Weights of a small transformer language model.
Size: width 128, MLP 512 GELU, vocabulary 2048, 2.25M parameters.
Architecture: no position embeddings, biases, tied embeddings, ALiBi.
Training: a variant of SOAP for these matrices, 139M tokens, 4387 steps.
Each number is 128 + 32 x the weight over its row's rms, rounded and kept within 0 to 255. Layers, rows and columns count from 0. Numbers have three digits each. The size before them is the row's rms in percent of the matrix's.

# layer 5 attention key, 128x128, rms 0.0436, rows 65-127, columns 64-127
121:122134154123137165141109202188157165118082059126129118143129129128090126149179148144131122125129149104118144153073137143117115189089148155181147093103102199122190136121158118136107078164097157
110:125139143140086136106115130182096153135111162164121125145156113142101171116130107171096174116134118156100087128181075144176141108105139127157137150143101116163082161148100160136205135151152106
107:108148143139132125167173065110133110091126124195156120106046112138156166135151127100113123141122106125141118089147137126170168156128086167125113134097104149083096104095127161127116138129083091
123:132127113094104105159130135069088115112150152131140152156107144102129069099122157168217139151160133138101105120099164107122184094082105106128147159162148128173083101140130129099099091149117140
118:183164071107161088160112151112132167112098159161149120134164132144106141064187129145095078105116150136159058104056060155094126119144153085095166092085179109102135146129118095159102154150145205
115:143144084159135178151129128084124182145066140134139063098145099178147099103091119100161145108122165154088120112155111124078176188074116073141096143188094098126092074119129136147117145124122057
115:141144099168091168146095109143127089088120099172176128103175144129123137131085100084073104110143130154085080133207169123132139057164116149117120059083137116177158144144127136093112106126132168
113:173093150153152155206084134137122131162193119166096107125138137137107131139187098131128128073093111125101126156084134095139148113129139154196122133156175090098137148131132079156175102123112060
122:138085138073115075152116142103120118138114146132105180171114108159121056115159090080143079149229188174130180131171175129131140134122114196106075093074130079122204112130140133101170125069142172
124:132165155187096128157126165147118152184134182161157086109135101092147169162109078086069137151124083171162112142152161110150145101126131141133138133130105140098135082133140091097093111159121143
114:126109108173112116110178106138108140165096112131165118043160097157099136136092094173121110134143098114144148188131157155160128128079090126162199143094125158161137104126155120133054123040230153
119:114107091154136129133133160091124149120102079184177156123133161142151173158151125072140159169169177107153083159141150120083158124074131209137145131125115158143114199067110133147123174079148134
125:148108097093131109114181135148115100088149137165175138162138116153093132108155126110183173091112085133126164096149070111120159129191098131149128154115097119100159114059136176114103081189180125
123:106140049111092100142200188141181100110105166121157135129165111103137102120152131122118123190090171126139100138127167101097141110095132093109107109140137107125178174143079048173133164187102151
109:109118123094134108110102131075103163093170129125160117148146148143073145121101059137117115101169105089155166112140096128058123100151134117153111168122119129175142084140136140124138081086113130
119:126130106185099135096069106141086153114207184113086105139064116123121096085142122085168166156158138144155166116132108187197122179099121159131120107080120117175106091081127120117103121175125084
117:137074171121092137150139109128101125136161120122167125145128121161124080097116179124103111109117088077099074081117130122120153080089083123144150128057161122112123188121082140174141125131098123
104:111114147074147102139135096092081106117138117091151197106104152156123126175093088121092165156134155162087172163136095140120101157115145094144136162149169183116121138099100138109127129114099067
126:067089122055131130139115136136112213098132137112110119145108040120131120093091189147124075164096133153132098187048098178102125181162127150112090121109163121214143092173150172145160096121125109
117:160143110105128140133108123116087120130206178135167086151112165122164139125202127109192107152103080088079132159085105080094102121092144164105085162146082119136083190151196124175110069143142129
122:136109133143087149130150120121169178128123082134149083059122190141144188139126140109115135108105174205152134173165156079122168119097062091092126088170132160082082119125120199101083063104127135
119:136144087111096181118131129115199166154093206118162115112114135199110195072101107195160150132131127084150091148089120169126148177130125149126160144082118091127129153137149116125107126110084135
112:118125159101145151122131153161122134189138141148069180168131143173139060099109140102136094214125150136124146081145135094103193106154126163105137083148147130136160094150134210096118146072100061
131:072125091082159115112170100132141099168112122162122122126159172127089187121143141135119097055149123141207213073090161080131149150104150111139085161104148149139107121150116144134160121149108083
116:084094054134137110096155123121098122156145185039144113101132125159222144120153194114133137075046137137118093092108151127105173068086097150154145102142141174155150102145098158167088138164123179
115:099106128138149080106119112051135184146077120143119142149156136152090041174068155138107089109103143168112113149138167149086136150182082108157096118116109121122129141107160103176155098091051142
120:161116112140147079173109151174166167120149118127130133143081142074082108123083178153100115087151162170126124152202138135133130100112134130168208126108144085155140082110088141136141157140129134
118:182160175130086104140169066131143105114127109092142173146200172121145078120166148132137158146102119136140113115111098119146125138091110117122103157108151076146125087097115153163171079106119136
113:125081155171130099137155131135123143101178082086143166113110156106102082101068046134102114148083158070167129089150144113074117138135146102148182115151147135076174130122107194142152109152195062
123:154139112133072143166106132151164116134113118143165163111131114162108154113128107107179163202113118101126127104126172127126080151068121145113197088082117107146126136161142098100112117124129123
117:142119128111069098107078132096121132102081137128123160160165131133124060116142072080150147042132157132155079157118090187109091142163171127174134171115151122128113149097056072140107202168111138
105:113097129133146117081119162144123088106095183163104180083186120177063142123132167115133112099140124138074123170095096164144159066125056145139178086084096133176097108142124103065105113120131146
122:147126161095063092069139146095153117149154066134161183119123100162093141152155113095136170115076146119131137127133152157177178127109145128169085142123115133127170153120115111102064122104180057
115:148183122115127135115132121136108184138098140058147147115094125134149120154135091098169099103106154118180097052167124041108117084164156133135111159150174070199108150146176134124113139143160087
127:131136129121157117117118049149092122159120155194123119119112077198183074090182067123111079165098144143161145096103158141103123060126069136174103155132129131152037113120137134106156143177131157
110:069091174143122111132136146118155110136087125130129141115127124043161100061116097157151084122111108112111120114175132142154172195106079093139136138122121136134093178166099072138187149093045120
120:135100107143081168138099178083148149099092064181116046175128088170152177131107139118151098081139114114101109106105142119133067091112109150143042153149122092114127111146134156141161117157170103
114:081069142131139143110110136114177149129134087157125150151145129203103150128148134151182121123046118127159144186128106116112136115122140136118133108101093154100104163089114128130141120146148088
120:107191090109180134179161175200115145146097160115144053112149165149147170101132117110136122138127121160157090162093109129086110102119106128153207149121109164096173106117106132129092159140069179
112:048053196150140119144149143073104129141155121182139123127081146098117160127153090106151149180182078138135110126124073083124148102126173165100139149135127178107091078130104075161092112137113116
114:156129127065171120096147141159125124160122180113183153119132132091163114144087130074159133152191089198082084102126103179084113167110090093145110118108168173104155136125117098113179103105160118
119:116158110199112143142167147193093153161059115123125118129168148096155093127164086145135075172139124174121096147074109085110127122194142108101104120102095115136112064139099116154125052116087085
121:161119164143158170149101129195107131185137119082076043131123102131160125184110120133172181108120129130176162104134131121138118171116194176089138119081141147134199142169124118135132122120136080
120:114131118072061138153080099140119113126149132135102143185096179147145167135070038126198066132117096166157161111072127172054084113133109135163145111151141185134137153103157146108128140171096157
125:142093170183158144182204152156150113123089164088120110156140143163139103142153078154161160109106124145147107127107157119134134091122160152107086146146064133142121089117087137088105164164172116
114:127103134206121075079158088135118103138114117137181099138151084079131105109125113133155111109098082118099159102070159128116137131121172161173104071115148183185105129076102100123126185129103108
112:148131093155104087200103118136203130123116113117074119137148121191172143177163167042147117126130132133107148092171106152090160116197076132109099128116114094119120170115101084139125117085107113
116:117082088142149142170116168130118106164140131148162144084164123134115124126136098167159116156136087164155067128143147123144093173166155125129138104109105210087168076157187197169140180161138162
116:137165115134134130105166092124112145151131083094131122167106144143153147127144114095079145141141152117127123133104107168150102112179163154159051166121095106126154190128140122083152173123168144
125:150120130110153134125088191125106144145116115152071131161121058139106118127148116156094168203124182144093082183155115149123079084094149161131115094099111118123114091136114174118123106180180156
112:122184139137092130167110122078131174116139144103098198095132153108124142168123144150096141194088115068068089143148159120120175158118093104160121140178099106105106151148173141133064152200185138
122:164158163103144089132087154105133164170133146151121137091168104100111116119117132090155147162145174133129089133104141130090136073190111160057108075105195148148121079068100134158102171165130072
125:087128103136086155115101124110145105176105097099104118103129123114141127164152134048130091097156145094137171120065090138115151093114174107111115152118213146158142132142105134126170088099124147
126:140113136069142150109069132120125131095104104119143078108120116117102104082109116189164146179123104156085149094196100096119125118130117114126129123081093192089187111195112165145115141171121115
119:092084115125182106127083119115119140135148110100138137154197113115120174140070143057158091095147204122200103117098106095190110105176116139092101078136064152090093147127121082159154089141086134
123:116097122105111117109159114161134189167132060146092121139152107122155150122125071157179064126083108154153146109086126158137201102080078108112146138141123045131102134134099121162111096151112110
122:117090129119104095116164142096113090095099107139118114116090114106204146160146090031113146096102106077133125151115084085088133178187110061156056124097152127146156068143127129088147111103136156
121:104107102124082123119102116114122199124149134147164152133083117135110071142119127052159141121168122156174058216149101139165099082134106091149165096096102152121145147135130147142142093105047122
123:094187104162069090116111148129140033158057122103155119137123095106148106093149143160097132075158188074171123121088117122097111146125117133139116060120130077102136065131141134176111098164110136
115:132109149155192096116135126131105130087069121173156141086166148109148159137144085128151130062163136139144153102143108109093116077106104099135082097144125106152135147116164092094098127107173103
121:117140146165066173126125135185137126123162134156130103152112106120109147087103144200178138125184125090169125097146074177140114095127102130134088172085084087135197118156165125166106079120109129
120:165091113120137138174161118102130107128164065088162081173120064073136117083166086176171159137105121102130110159135139146130128097113179152188166096134156159168126151168160136122155160150113186
124:095196159109140190146176102071112157143114103157132128173171143141118148120115135112168125101107132158071190108108111108138159126120146136157092146072170115073115100181138151121073166102114122